{
  "n_layer": 16,
  "n_head": 6,
  "head_dim": 32,
  "vocab_size": 7352,
  "activation": "swiglu",
  "norm": "rmsnorm",
  "norm_eps": 1e-05,
  "qk_norm": false,
  "bias": "none",
  "init": "uniform",
  "init_std_qkv": 0.041,
  "lr": 0.0137,
  "beta1": 0.95,
  "steps": 6305,
  "dataset": "wikipedia_en"
}
Each number is 128 + 32 x the weight over its row's rms, rounded and kept within 0 to 255. Layers, rows and columns count from 0. Numbers have three digits each. The size before them is the row's rms in percent of the matrix's.

# layer 7 MLP up, 384x192, rms 0.246, rows 83-154, columns 128-191
098:131134108172088153114113067180115082113127121145108106152129111067092106146076076092113094165118151161158108115103136184200121124113179108127182188148176109137081089084099100093089122136167137
097:121180149195107079155127090121111157090147129155192167130089101111154116103113102076047116164112125133113096159089129107146117109227121123150157096048148120103176178088114123072168117144199193
106:102146116219156118117131185076077116132135132161154118135134140079134156111056182139064115118109135110127111136207123127060077037175126146103162138073168128199128191096123150162088143102128119
107:150106054139157144093163151158121155131086167119133186173105029132168116128155096111152170151070187149168112134122160079149095150107150153162069120134088153172183153089127124125110086117125170
099:155196133173111111131074096160162138126144179167119106121090114159088137133097176100095124122157105095087054110152105145135107095119098138138114150198153125109128122096129097122066115100129118
114:158112079119154080100151101124174129171145125150127073092119108159137127131156116162164097181152153190132139086160134123128208138097135132118163090169042097131106139136146126158147132080089128
099:137182128140122145092118128100133097126102119139195143131145128118125155146165131058089192132159119161133106097081130147107120086105141114102077081143150175136078171163162150127083156137108153
116:151147136109141116088095157137090136130169118141130092136184126172124123131126103096200164088119110074145150101079170130073106114136135086154141092130091106145179123146086111119178228161032142
112:085127167082138100130117136078164155120104130154158160143166151165145153101088138116154184111084091124086085081116139092114081145113129111126091133134116135084129147112134161216126078063101142
110:094130117136118122063080108139151200128080103158129120189133156118106160139127129115067117136158121090134159083110122204170122098097109175149156121133127130153112089200111113158063139062137126
102:121104148115119090138164169109086140127076100066160157130112127124151101134152146205107076085076088157164172124064155165047124211134109107128137116107079098153167177117122124150104122083185125
106:158115135104072153131084106135160165112061123132166180161108162112132137128135158160150091139158127139124104233155117096095153159106170100072083150122138147101148109108198104159116170211103118
040:140150130097127103100176121115146100126126111085092100130149063088164151101120155111141118182081181135151138133093176106137111115055148142081152191113101150050075154143151086113141179108057198
106:118080113110132111114100131139197127091088141155091147108127121121183122080103139109136113141190136125150116161056168130172100159140160128206119157143124118160110128169104160168096132068066154
111:162171171104176112123171136114151115145157159115104154054102112130164091141086101177087176069125055096089147094164087132150113132151118139175145159188163083162125162146138146125130104156122120
112:129179119085093110144115105136128080117099155135135082179178087073075120136111132085193165128170194166170127125174086153122082127178132164099125142132097082130160134186146131195106128107135138
106:150145118121172106055131166111207126139175053170074129100107092126117168097111096128117132091095090152074115110094097117128179143082128105135173117154096090081123145098093141159153144071172087
095:093157138093114145164161083181078117128191074090113149128109138144189150106124083095110091104132159157105116131124110188097112067168167117113106072142075145159209072136162105089122159130159106
111:130188043118157142167100137146036161110103129058079104141145090154162167113138082170134152121204096076123071113136130147116161219148153126143128111103121120167111120145125169098101128124100123
109:127122143125159142146124138094139138112141082085082133151139109154114119126148157129186093126105106092185147154151145140174166139138140143092054168093151076139093118144150105099097151156097106
100:094153120078083125107099093156143156070101088093127137118187070117154082182111084126104107128114111133106160127115151169126132138108120129124174096136184038130125122149135121045098131159130117
111:175101150086163096117117125061129078125107097158101133171167117062090121072120159115075138162123175137072206133110161138138121135101139108156151188087057140145143103127151143170132124135116158
111:142115160089117166141054112080121144175171103141129130204112184125189163100135111106168135124126151112138113115136174184129114053069182171136118105140141097152135092134112132170101172176203127
106:129131187188113117163116167131099117100136135125145161065116109112133054090135147192100085066106139153129110158129118155106153140125120148147175202155147117143091073121123174189109083162151118
096:163094161107139108118098151168148114105154129139171100148173122139180127103106085097114146124137123100119085103126068112132209132077132134135105198117140158149154109102086116143126149139130099
091:108117182107140194053161120089099153146169136087103096137154155084116136136101099148182130141095153142053131044152162223151111104142115174150092149143100111148166187125092142175162102110114125
118:107091140098126151136166080142171142179109146147160191111114080165151164131144108167116097107102125147148145164134080172123080135102105125121093056143084158166113108104093128160105163140077143
098:140096127148081119137153102094156096109101073138155167138109132067119104090143102080144099174164159107137156112137122152123117141153135124170138092151099137156160190161143154051121059102178165
110:164083135112190114159162132114120091125132091107118136134127186123134150172189109152147154136115107106143144160145114087105097140128144143156206124174156160164125168110132113115132093108112111
108:149138167128138138119208043163139128191112161139062062148055135146075173160098101175151147108138150080153186135099103105090158114048158111106063073073141137131100151111114140093166075135152128
112:121118173106132138133067159107126141098137192104139082113143200118033176139115120170168131127106132107087104172114187106105172109144190116101142115154086155098150077076121118143113115156083148
098:145150153095124135113131156141124056070103135147168148082129068158194126158114162153124118153179123081147144105123081077092096146121165112116170070094157100175104139138183136113099087122119179
099:143142129139116111128127109131056174129126111080135155066152130167100059116115101158050117130157089167165144142086118111140165159118106134086135103201090178087162156146133153106180125147089134
087:122117093121111140106136141150134127125140142119127049144179152143107086110093097066105140140112135127100144144141161124174102083141148191102139132146154174147122114175162162112157145089093114
084:152136179162138107117164152194123196114171136077169177108086056125113116124075142074090101155077135091146153153091175147150144135113130172114174123096169150126164158156173119114107204150142104
103:149156083131137105167152105161143122148095173192165139111077131167127069151149154111130114164178084122175108100118150086060057046131119182116085139169168145121138099113124139089104134082166137
092:150204118145172105129142135136205178116074147195142128172084145115108094166136108152151081135125140144151096130128159104153140090080130157135116161127115060133126150108161148166128129160119098
109:142098138146115146097147153124177112112140189119171171146147103147148082154146146151122092106104086201145154148174083176151140163140100147145126207143088105117183137113165114121136096149189167
106:122129117175146172100129133125145173133178107161107130148107113159173127118185132188122086169147084153156146112118124153155104184117090163156175090133108073148146123097141099176119077196074096
110:093151116093137164154142105130082116060094108109088136172121131121143151102118126149206131120156152156112111133129165184137150142124165088148173128105061077170145096110131138173121129122170164
107:151121134133131095172093134154122122115072102087168166142161111084116086064126145118166126152101118110107115142180191169118119146121174112185159164114154178148124083071150142087144094134217120
103:069129163123147140161086123106060130173098152122090126114093117108131127104087180197132138139109147096169142147130188107183124156105173169117117139127143122122147162143149186091089059118102106
104:091109146115189148149168063114165170221166150172141110167104131137094100133153098125124104167154160160141127118131104125088093067147128210116110144123118092160128094157140138136156119141111137
114:103156140133104088165154187122106128063130133137127099118091100116145140141139159104171071182122169160099153171096142108099122096092097149074168100107147156221089113105121099071128144107098167
098:133151144094136106116063141126180169138116152098126162107156186209135108143154125124154143146106165114083082100185148180105156116115120094096108120175129151178079088131156157123148147035151171
093:105156117145165157123131118131074171126103112081139102208120121114082099145133197183132035132118162142141113077108242156087103175102111162159112125091121109109138111133137154123127136091109119
097:098096139085138068079153133093124118110142097128122128155126091133072139090149133145132137119129121128133100128099155115090155138137117110164143121124155081102203181113117146132192166139116132
103:135110085103145057054058120134156106160132152112173127149151097134142176099166118064085132110075103133088157150087134092109123128121173125139197086113123139119122146164136150106125134110149117
084:113122128186096105135086084090120157095101168101169089081106048136117143136120145068168121086134074159108113138117115135118186120057057145133149198185117118140199110125135125131098091133068093
092:146178158148139106102148203092132155075108131146135146087109081097093154136096108122099130109146182115106129159097166127150147168109141135146141130160163152131106103112160189079147130113117117
104:132144138138110104129082109157129078121099156120108110088114123130056135067127162148142103143149099106185150157132149118143143159152076090121099136118129138044151127103117119092087168106163084
118:150168175156144174116194180143114122141062143132176146121109074105103101206179127147133136163163121111105196104156134044133086093153093131145122138102079100154155109124217141154078086162143101
088:175011069159094139132180155117132148111124076095136125078129155195152138144119135113103116097084108157093160104153093108115141169152167067107136102186122076114088126138149063123129106127117084
095:133094177129071136125093100103144120106111124197201104140075175100121126162152170105123161186149086120119109149101153139088085075058101126145119093073119166118139128205100152121147106104130094
095:067166144126148105112145159135196132119096172168155082150124132147137125187131127151160167096118103142108095143193100104086153097097123174132146098175160113096160157168091103155178181097159121
095:125154060115149152058180134092145128186101157134070145118109105065110140118134127169117131115147137109137173087104111117131081088155133101106135124090158043092124111078143116115130182148116140
103:150143152117120141092143156156143098127079049117109167079191127106082099212150159135109139099163096125113127170073132061072131119120171137084139190069090115176164167151173112114140115118141155
102:114182113128127112111154120145066134169084111133123176118141159142087116108062167159088102105210135168141123116141098160152092181154110093098171092086173098162136110091114124129174120139115165
102:094138096136145146146164091102150136173140072130120110133123097103091195115100117079193130088077191128189087114121142139135093120093109088121097128148103099125090150158111126122114123089122113
105:150128146135117120122102116130138122143219126096150118082153130146144105080099103141143091116142087184192105147105186094095154115165091122130172126125176138104193189086069128097110152175154131
089:084138170137125174134080177134163128110090117132105192209066094112103077123163187201086157165176143069133126159095070113198100073041149132121089087151112117204122167153165100133107094123115075
101:138177110122115154062160109154094181129128127096114148160104106142169143115100155084113127143153105086132125153059093133086124141164083130135136128102102132081097180139122128112101098156140211
114:111126111162129148148091124120111122085180088073079189097157153132164101131136064154124203131105089077165110123113140158201101150092097105116144120132103104147130130096096045137080159131117174
055:129137115138162099125061104189121104144132104119090154093096062105195149148103102100183103102135106066155099115144154132120132088095153146159138113155139096161176144176150141131082100084193110
083:147151142099134158129069135061140146090096119173134140159131121193075082106146125111087129135042141096115111138130168114103120175080174112093077110131127079155133066130102116173125176047105065
103:127150123067118071163144115117178087061136189160069170129176087122150099087132171153125162148156064185110084111070091111113174134194128138165144120138105138118186158037140113144081110093167098
108:086077163116140134113115160118098133162186083078149148086147141100133132153162130148135137097129110180121116163137151145145115146124164079126198055153157165051170180105131096127188092151110143
092:075157174135080160155122110185112117129070162190141123124196178083121155144060131123134110143173171154106104120097155161139089139115110126110139071090139118094064120116127150155087188162139127
090:140113084079126087120113154089194111106029179117123135081126138142152171137158162188103136155138147102101113144169168166135175145062114094127115124137084147152130154123136109139163093126146138
097:163115127078152109180187088089189165141129051108130094119140128176103137132097137100154116162145111149082148103139110130075136163122168146163097104085153171131136075120113135118120121151159163
106:131083135130084165130121123127180119102094107152156102182172088145134118143092118124149102125092097079133075231145131070166080135125161107163097187084093129096083091129107156118153119126160113
099:130122191135178094195160053087126170128165153129174134151128120100099139139156112187186116125129063116181213129075116081169126082128157123174130143134108077184162113162062126102121119102158163
# layer 7 MLP down (transposed), 384x192, rms 0.163, rows 83-153, columns 128-191
102:154084115089114175125116144108154058176106117106101140113087099150123139130120156092164188155104097203164067159184129138131165095182095031139076110119185123090090143135143133128120102123108130
094:136108136117126123180170099101057082165128091166091101169084196103110109151102140096202133129122062156145196092122112189139142155125149144109042121152060116154087194082202115121154106172127085
092:083145123103123181127155109135077172141101164118104113182161105108117118183099137098118139107130114148174151145169114044124134132153140131163120197169144130122156107166079122129149166171109116
101:121181124134067117143064106134131086104143125101094110172100064123157111091158151113124054075108141168093111104165152105175121191142156110135127120182102173143141076085086119145119160085122156
096:133120109196098129159097153143158147185084137155154101161136125132093166126131082124195132102205164083125140192137128124134138102106128108094063090144134109161174119122169120080112160106139104
100:076080117115078094154097069151183144137142137132123113170211123141137122142140171092095185153131120184138139185157156152094110120162156165113142126147128109091191123150111080111091121120161176
100:000083116127126156148117156128179158117155157106122106194131061130165186112065154131177111126054096129129131136118101113062082123164083147152169104103149119093160147163089093130136118120157126
110:131133105049116157106120172160133127121168163130166150105112153079100168129112157171105145140139082133121146130120081093144088101142151176126107113151150138136107141147182124141096127108124066
114:074159183180096100146098120158090125158165061143116060152147146097133217168124191095150129173097154119141135118160144144165105070146105157107096107096050113098196091162134096137142133136108113
102:133142114178198110143131174102194146101132145109184104124164137095142162119128085092144122110140105154077083137110095108147139098171119105139115091149112133145127089111225117077142123168113054
102:122142184130090128136106127176116072170135138100140132131108133178138120135164196100127152143141180157103136093161153083171155112178099159143156151123113165138131056167094126122108103158078162
104:151123119141071104091111169117147109117163168109097144157151158159114130117135148133001142136091106104073141157160169149149143158113194118100146099106073115036165139106154144153121135121105131
039:143074105105082140113164122149119110124158149110156156104185086115148114069173151179122061091135190116111157162134095112146171153127113179158114097134107119110121105165179133146127138127117183
099:150136081043082142093086126159091159121181119073158089114143139103177105144122094049163140125084138165124111123154118101153177119123120117125148114093120141149089113077091116116092150104130116
097:147112060141125112180131100146081101177092112095152093116145122121158147135122146058144143183155163075148174098129158168101098093144155139142173159124130167144105131086085086151142135105122114
103:142138071141122143145092099113102122087115156108107119087162114137136088112138075150130161156132134121176143135116097108172107106139154029138111088091124147114114185123192083133095107099149119
114:176127161166095110143128203128119081144141150130098161084121133178121087121080101110171109126140087134146139162144148158096148117199148129134152158166149159135130144171112107136173153159127175
116:094123114131087099081196114169102167141156104047144118131240095183133120123119070133085118115124129102091116126071115129159094086118143134127076078135107080128127057148153112073124091123111118
101:124192081122189084098099157105130057086117112103081159144118122113155076177122132120170136136119154143124154077145128125109080126187158083144136135113203125106080082103150099177128049146125088
112:107140102173190148143136072098116105135139135151128137137077183126142133138114117102128179147076157143100114188088088075131191158140127115159120125167080108133137132133177142154120168129130133
100:154137142156153088105085093138161139137097043096156154091163154156113143088169108118090114159146112069125131165096184106156128112130128133097160085153150125158138140213104129079097136134139127
107:124117133120143088166150089166103162122167137148172153118095104144134133100087131133130116130109132100155105151110195127085096181105156150113161145141045106146100143139110114085136181106115092
104:098184147101154144114146145171149078102108126100138133113094131138096170140134109192142120095115086144139160154115123107172123109184127066139090102020116100135087097100097126077205134165178118
103:132164099120146153156122092136139140105167097113100121127094084067149046134123081095146128129134104144109127136177141074095132130077102094112123132106087112085116095155136142103092063144127199
102:152099132096100133091100138119107109074075141117159098134131081142142144118086115115193143171106185147155142115199152133123169089147145127119145144116175190151114126070148153116126157090153156
091:188178099195162130124181129131086168121133178160132161135078126161126140096120117149139102122106121150104070205180110118154149113103098120162098148125141166103159137117124120085174138121127160
108:148184142108085144116085135176113073077091114162124131115144161135088205133162102147154128125074133148171146150193127158181135126124146144115084133103167094124092104113106119196120131096099135
103:158098098073177170172114175164181105124106113156084139123132219148046091159170109089092141140158132132127141078134147122127089131164107145091152101108163133110209096103150102088152109158130087
104:178149092186184067146074114140090101069160169127190158138143145108110131138149179136114069116136166121132122136142053088210117138146155136091140105092172102136101149141094224104155116173133139
101:155124143137118167149123117171132163161114151078075144118142140080107134095176101098084176123106125099144122103152080110197113087133112114180141148157121095081123102206086105165173111179090123
108:146135120073176139157177107129146111134167146111112159155110088155144128153113118152166149164188151207092104129125175146135065083143149140198105120149147101103140127110081090095120053169111076
094:172119111152107103144155158105115139143131159145113116164173096195138154125166146143122145131097113143120142066210150173155118098111142134106125155137172090198162123096097130158055102113124141
090:163112116140157141145130130143105053171090106110111184129155066135135159092125150089122187130176147095174109139160129114096140092166122131171061143133122163161090125137167168123128102156117167
079:122088160196123184082172098084134142069125124104122172138101109151141146121149123067156181207098061086122120099177113079168102096078187113149137112135120139147112127108100101140130198131155115
080:150184166101131113169102082079151052112100071174102139215119108065131168116151173086106104113125138131146114166143126106130154096132102107102156167131149123132127115124080160142129126083156144
097:125111157161191181146094139107192124125157158179214090059173116128104117113156151171124138116153107068144100164122116117110104203124134115115131112098131074144122132125134132127059151133145139
119:146132150140172047128170106125126104109139148167146064121155104116110099123128134160177104248168147163130149088102097142095083151110154192078150134122128090057158116131120160158111148194080109
114:152183101138023170142165132121160120177089107123164156129131086171134134106115123169083107160155078139146163144130097147094148130120115119122169209142191107155159170150099121131153142085078075
097:092129119053112127139099125133176096120153134125115095140165133125141062191036164159090105112155109124098099185169079110103094187107099077116094194188121135115131171126101129156159124150131157
110:087149155082106131155095147117166097099132147190098142145167137092125128161135062113150141157157141158118154172090159165115126105107093145159160142165105129119101115119121054134149161094116105
107:135163131044075164159133128160131105164091141097143175161100077179171210104143125054093202112166133129114159109115112087110101155114102148149152102122125125090140153132144121103089136103113176
102:101131118151151175184106113129128087088160107108101146154203145102104119140134106171079067151084063113083100137135107179150115156144152090102131132174130137108101099115129144129072132137127114
112:140131170103136104150122137137163138122180156156130180091115124169121166180123144100118165126158171147107179153177124112090113110108114158145128156090097087140163084111085119116163149138201092
106:116164086084141118127151136107145164090136130118174120121145110077106180129068130097125067122129159127169061139109089145143072157132104100135137155082160147168095064152172146101100113163118154
097:141126128108125098156127183172111137130129114093105128078132118148102177103108189168130084130109099128144121134139140080102143129126186150140194108117150062085186125134139085130127061178134210
097:109135091219153137130157134165178097093170139134164143176105085107104125108123167212072087112141167162197150155081149166138183112142127166156138139143098117109127127112104166144107173141136180
100:163093133210142158134134105119086145120137116131116117193143103166089110123172190136136112154173163182168150116192129114118169150095129162157182131122123103145101135168075109143137153093133083
104:132125142158112113133143178137134151116113112156149144152149099205178132104144161142142135103142138109105118105105092132100123109192123180124134134182134142144189070087138114157131177177118152
094:139129153121140095114079105091143116179153117114140091103130126106090106128137143130129165099153150102174154104158187140081121080159102116132169144117145158135141106131073139126138170153071059
100:137139164058161082098196157061166159133099102149125144050072186096120172140082143130100121087111156108133144067159125085153141127144071132186188098150105129135159060112139174104146127115081113
099:104169136145115132113126088087138119123198105105133075122161120115132111130115153076156127182114172087170186095099170087109097156126072106189149140138072101132153104116155111132127115066196097
114:143089147094085104096143133134107146133145145141157197162156150085195151139152131170162177098152135154132161126114155122150133111086126113126156070124115124189113194099145151186150088127128167
087:106170163112148091131157104139120107176085170124124151064121158181141078164117101103168088129151155113168109122152186077092112064153152133134137163107155139062094078111108136114103190133189139
109:098153132093160154131154117116114162101153104130178178156112141185099095124163121096161094119110159083152108123113146103111191157189143073170166137159182099149114088206190092171145147145045164
094:110148127131108100062145167179140089118130168107171142185122132100156162102126158091202145161079118132123134166202126136083153144102154138094103124112179093104158159141078149131127127140193107
108:163094155105122148114124109118182183136142147120086181117090090083107143113140078096103143177115148072181176148074132124163161137124111104156128111095167136136101121169125094135162154117143152
103:138169151150182117178184148109117083124140138153145182119079162120194159081174101057132132068156140117160130190121109101100086122090120102149141176160139086166168087135147146143122112151085127
099:130069120092071082146113161198070129151114120114115151128098133087093146146074104155094138103100116112149096069162156133162160181131176108112165177095173156186114096143126138160105096212172171
119:088169108136128156149156165092165125130101119107113181108140099069090152140131137090125117144127121101189107148126154131071108166177080203166164098175137119111095190223133118161168122067058099
098:134135115116151080112099115125108083079122103119141120055128164134120114137148127174090118147084106092141090141144103128197105120157165134181125108120106118119078117152088151108113121143127127
082:107147155102170145077123123074129110113129150119123133118129099037147161122170161157117165143163156147127152076122097177070145159090106123155101151084171081118128136154105075141104159096130135
110:104135134187115131162157163139094152149163107144159122131079145171150141112091086137151103169153119093172102138088104160119092181111113116144171089186126145084128141063075141133192103183139234
113:134113135101156090148156099111134123141168143057133179128124116136118118119167162133178160075111173118157125096158165128123104140127065124115133127110146084181135141127105137160126116159115171
055:053141166163088098167127133074144113111085163125144107091139106103138116120184097144185094114127162158119105140163160131088123128098122079180154128111158094111141111158163169146087156048130112
079:122051110147118108156126170105118101118109126170084129101083121110107105138186115106135097143086185113107127131143085151149127125173134151112069099128130077097120138130071085161088146112174187
102:155120101145139130172097095106176159099121167126150145139146082174134164111157161129143128114110118140185160144175165120082124143168116141061177149070127123115106157159164069088131160144136137
115:111151106038114108149149140151142128092099145121102173128148130163173165142157150137111108113080150122145146097196141141124169156134180073135176105127134104082165127189145129069139079103099160
102:103169102193066084106119118130091148063129108099122133108178127060136121150100098077072134141128169141165137106131133112115082081144134134107125087132095151137092125118174145111178137053134095
089:127125060106110095079092097129148125130172121162124109085115140120110116174120150122083092119117084074126144099150140069111184110128130166179167167066111122082134187185155151125155108136157148
089:044163126107134168140146141086118129110117107115078175114190131119163119134115165124127183088151094130105085115031134138085125172142080139103175140106151133078138063091153129122132124134095084
103:199150075102095094199146143186089151132147143191184149136122183154122156086110091144129122147146143131172169107092165134108107109163127101103123073152221128122098073113129147112073122171097125
# layer 7 MLP gate, 384x192, rms 0.234, rows 84-154, columns 128-191
099:109129085128165129102118146153152160094198110130142160043190249148190101106123082116134142100073057217134148107142168106091147119121075123133150128167127111151144112091145122107159142112178082
096:108150171110094103151128094145128090098128147159123119161157101127147192149186096119154107116103070114130185096156087156102180132128120112092137093121171130137110123145107105142086190134091105
103:165042102145028164159139118162148085100144115143117122135102156147162104154125071167125128108137192184156164135114146148162152120145162075110133140079107152143098061122145188117141117143110157
103:127157106138079087154111174149137132151131118149162087154088128127092145215131108126163190117135114137153159175093059083116123120205163123167123132128154148159140140114153096116108124177157134
110:098106160128152177169144177092115086160170130086224085106068203078148111126187078094108122129121127154138100154185166115150132181116149132143164157147126121099126082129132099137188139133096085
095:128062189156143143149147150147097131142173092174126152086142135145098157176132182130122077124156102169128195158175140103141179155105147088096147097158158123195190111090082073116113118161115142
115:123143130133076138163154177103107148156108118075133073105080132120037148134179121092158094118175090121074115122127138101152118149121178183075150148103056128164141141090151106081139070164124137
109:089165163097148161115094142192090092106140166150084116116113086129155067119161117158071073144179099113177108153097177172128084100160107113165113114165177140135136159122149061065190138129158115
107:105130149160154146092107134136102130173169110141200167141103037128153150168172131110128104124127185131114131144166148170143072122188128100055127144154113151157138136127189137188138100069102106
095:125131130121107129105162131110173205151106096142160041128112121125108117124114137107099125110147158111074062173151157148107192115071134107140191132124113156124091145143107171118235107142072078
103:142178180131160118175119090126154091165151122117131168130109134135147116110103130047165197121127147134122081105125147172099127058123115148144126153117088120096123110157116102121114114055104133
040:151151133101165059125158081122142150109154100114121177113112129186158154120144175121119196185153151065114122145115097114159131087136191140140075118139103153157057105148138122160121159142084092
102:123152121178108152141226141103120127157139091138177086178141127161065175162145113147160151119065142094176137174123114029107105070131108127105086064103103167132181106104129090129146147143152141
103:063112058132122149102149123133073099131145102142152109141142133094097126149124116118159079122093069162105068131146087130082152095156117164106078115064114147152139094077163115100096159151122168
102:117135120178142130123092105173112085087195107165142154114152105079053110133142113116134165087140135151163117174148076143180130061102127114136117154094173135077184137187148117107107088114168117
107:075130090121061202130081127104135151160108166100185162143157142096119119150167132119165107177096168143177155162167117092132066126160122135161161174177104168129130064093133114123089095117136150
105:091173106092082185146105084131110123136147060062074126108179098170119171129080091091146113105119148136139147130102147172077139091153149116131118110152071137168155077170121110086114098158140116
103:088133136114190174093069118142170053112103140156122176140164125130178126118109120091099086177124113115112125107150099150107115111139131136103088105123141178165162091064166058121204064091134138
108:113120144125142130109121125104163102096132090047073117157118157140118140121129127147146140154127149055192113144108148089124145152117137105117074170096165155158127134131131078107096128153141147
103:092147140068138119156110113141047165135103166112114077197084069097119123183096118109095116180115152174146100069102170140098128122124116133117128105184121123153146137078117073107111109153147134
106:141164137105105154148135109115150147170135139130175131116129108147152118154185123070128142111130141165102139147160103185146160107100148131146147121143143135113128157158141131135132156132112124
100:108104163145143186193132103174147131150151123137150169071159174162124022136082142156163074163137097173196140138072147067157174077173135108156128161103159175110174148108119113116161103141083104
103:167170122161140092125136189153048156084111134031187127118108139086151158103193145110161106146146171115136081110147207126159093140149156117087148149194103104119169133096146148135149142117148150
101:138135061117136113095142098129071119135093131147111139141137091074108123134129172159110085144128089174120166173097125163158087100165140163138132144132091118102097099162171170121156154131130161
094:096111180168115108169064140156096052192105109122133140092145153181143106150126099139060138096094150168078143087167196125095097105163112090132139166174137140141131131048174110088135124102164065
111:163151136101169096142098114161123121192081155114152139152110153133131130129136113106149139152102108053111124138099140126111090152177150112137059111156114127171154126104127105101082128082107108
104:131188175133130195073108167138045117134176071100128199167132109135144151140078149134147134081073143117143164089100096136092106152161152123160144194114116148096095145143160125129158105184063154
113:112068176104181121143108140161110144107104150051172116136090131175121079173154063140141069069114130170070187096142162117144166148112142119092125155154117114156085164132142166136073096120144179
097:132218036139105180109111097131059112171161156135130149139130164115115137066053118150133135155159134136186092123132141182123140084174114134160123146153144165160107139146135128152096156136156138
107:123089105078152193158090141128122098177158142110090090119086178102118111156125152154142172216126118089106094226118117126145095117183169132120143114166156103130158118047099129145117085177126075
101:133116123119082174082182075079037149150140110055124111104163126073073141097154103109134168139124131128137088148079157112156121153101108080165178190133117144171127120134127116100130144202154150
099:115119121088100108145160108050154105176148086113111111173138113115090140186100080157167108128108162149128159116078110154128119154154165138113163149115110140063189142077187132127147107099103119
085:171140103114170097139119145152108159093114155166103106142176106131124153093193112114155151087158120163136136161092104054150160108194130185146145157180122155102073127097143149123109086118104130
087:168159162133121129137162115094150115189128102168126130105122159125162135154159084197146139090159113170129151150144125104150183148092129142169111105097131177142136065104171108112167154113084121
103:110122154093145030078145161148161120131080114144143088134119136159131129083115107085110120085118182104148143152193202169106148120122085129170129119110131134155124088177101142176151154185119110
098:121135129147185107121150131153129144103102136190102092165107169129138117129154109160136086136135111135115111122098157129183148113093139143153174169137168067133136145053093136163122143127138069
116:100202082171152131112072103189144113119183123143166135124146171141102095120103143071162167109130135182190150112199125177084171096172168105143121119131109133114145129148128122143171099139148134
107:144180129142070124112127159131141170095111132124126144147135168092141090108144129116149102099131123168108118173212148169112126044139126164136090127155083126157130080068137179134163198097115141
112:098127118109138140143103128134172127156151124133116131103137149127134124095126090110086087125198111137113137121159113209116132065200084162106139154154114119103128193137181084103139115105127070
106:148102120129110125049083133152151134124107112182113110146173121144129070142125102090055172134128121129129135156112140102124126098132142116085149163123079098134139090077124150062110098111124133
102:128133177114113155123116078116142140074102145184102189140105151119165055092176172147090165170128088094150085088163176127141146123108096181128204149151094132121136198100136108130162089093164155
104:141117171090147101120152146113207148164175197093147133175146140117085096139107165109131120151201147131128164166121124137119093064168106203108102150120101076127145053127152171184150094129073115
108:195133115136164105153110165111147115093186105118099128096146159149126071147157080145152163077080086167134179074135122154122136173094093131095107102139209173146164177103173147124120118131113111
097:099126128121054183139127097138135036164138094125125151109062115100118161146144131091120099149123084136107120163101048063150148174138182095110136142114155121098184146109128108086114107135093048
102:137105124184162163195135162200092098129141099179114128174104155107140167138148124161132106133143155089099087110138137153125086102078132081103126159151153080138129119113112052187142118143181154
099:147098079137136172074103141179164136148158070187138131198118140119135085145146108059122136160158174106090147156155180169159118117116178146116174122123084160115100040141080116129085082119133169
106:116088160102109094156130144115136155097165054136122159076152175131114122152105130166077110191127177120094144192182158146170121172111145140117094139176136168109094146040121127170121102129089147
094:131148145146192157112143175133128118159155121136113159158123191107125055117153066140075111114115157110115139069118157167158102135194199118104132103122154123047128202112122067108191184140164112
102:154101125149157162154076117125190103139185064121120096151150172160174135132125091186124088127109135065091151174211107125084105155166157105076079092094116165138177116138129122158191141131085118
105:152140128113153171150111136104123125119160073180104186141104116119177116181115119127136141144122123089137135126095158154083134163130218129126138128130109065156153094050077092125092129160130142
108:131132109081167146161131076119123083071170110106085141188149115141161136152051144117139090089122116129156165115139155127100120124139153103120082168133090145147110174153087121094184133179124121
092:152140151140174108147044106170124097178170159148131190156075143132125144092128067119156129193110132170121167088181146075159070108094121116103120174095148072096118175174159056079107123092095120
107:128139122114145052182150128144185151148113155185167051065086104133133137145158069150110122142147135123159136162154144155134168107185105179075131145148104089114148115162098165110124105122104122
093:137079094176112108094146108185098126154121159190094148124125142124062087079155140071128093161160133144062128110102166154103198117161092108154164108137118129120101166081158097103116137060116102
103:097101157113118122151093197123093132076148112124148090151155140194128155131145138116113110164133096093165080140154222153098123145079067136138162101158130136157139135164141147146143074131162095
102:157143165105147108124083110114123070102122110132079087091194143099160125221109175091082127066135125157141131134129106098073182149169102104134164166137091118096153123157085145176147104127113139
104:118190132155093099118139158161113147126121177077125173101190153148108076138139149137102126132152115135093119171152107121146131157126080119115156128127103092173100138115154092133158201094167119
105:177161139133105136126122118125132116234091141159143145111149143127164035171167129131102156134105110133187076105135144137130076091135110158095092148130081107117160158119144163131122125157061160
103:113116144085180066122126094174109138126164133146123154122167089164167099182118134111137084091090100113095087096087131201150132163072159093124093157111095147112186068138150111098157118067107082
081:115139087080156090158120176128154101150139115182089134165154153149104075169115185196146122084121120062089157138119144118173126050126169129143151110168134137159100155103130172118144124156110087
103:141106115069175152154104113126114137091110110124118096138150085151082095152145116143136126080122113125064114122150208147092155173162189162090139110168163147164112102171120103189108143161121029
111:121137133061161100193178146139102111121153123130104172186096163147136140101103177143116089130130175130122163107114143107117151126140086157122108120069208197139173154153102138055116072156158152
059:123120100123136104106089071136142092101126143078141142147164040202188166160154115093162160131049110082142076095135104161132126187111096111125079125163091147159222154200111176119089102145128167
079:158186107131132140145136145103097117128135164102084150063135141123117116114131145135174169090055132164177118162157123162108172152079086114149131170129111110169176173100124089146081108126135152
094:140119160109073137090175175131172120071111139050058155165111095111087078110148158125135190145152092130120110165117127158104125126159136161076123160138172063115108144089163137082104132112084149
113:072067126141126176115100091102123125141150112139133100095175121146056112155117081078092135145110125160142122066017088197154157121102150157114079167154098088083143107102061153140104130128042133
091:141101154103161135062164122141113126133141112128115183125126082142131135128125093108137135093088090104138133152151163110107128115149125115169126227178167117104092140177155102162119135088155148
093:061158185128137108067143129116077119195174163058090159105105152130059097127097075091139160140110153158131159140146128094154124086141044150073092142161136063178118132162167158100124147169163149
098:105100136161146138119134091077114158162141134122150109158107171048098117086105132146130149155145121146167115165162129183165137113054129171148137108132146120128073178151140113163093099176116119
114:084108165118110134120134147078066139162137147106116159091113166191124135142113111135138115117101186109119198082112174094088163117119066130151101127156161066159115133122152107183092135162162113
095:190158120160051139130080178132147111157097121133074162123124121134049121141102145101177103124097121130119100129118162136159119084090139147152103179138144109142127160119083147098146066110161130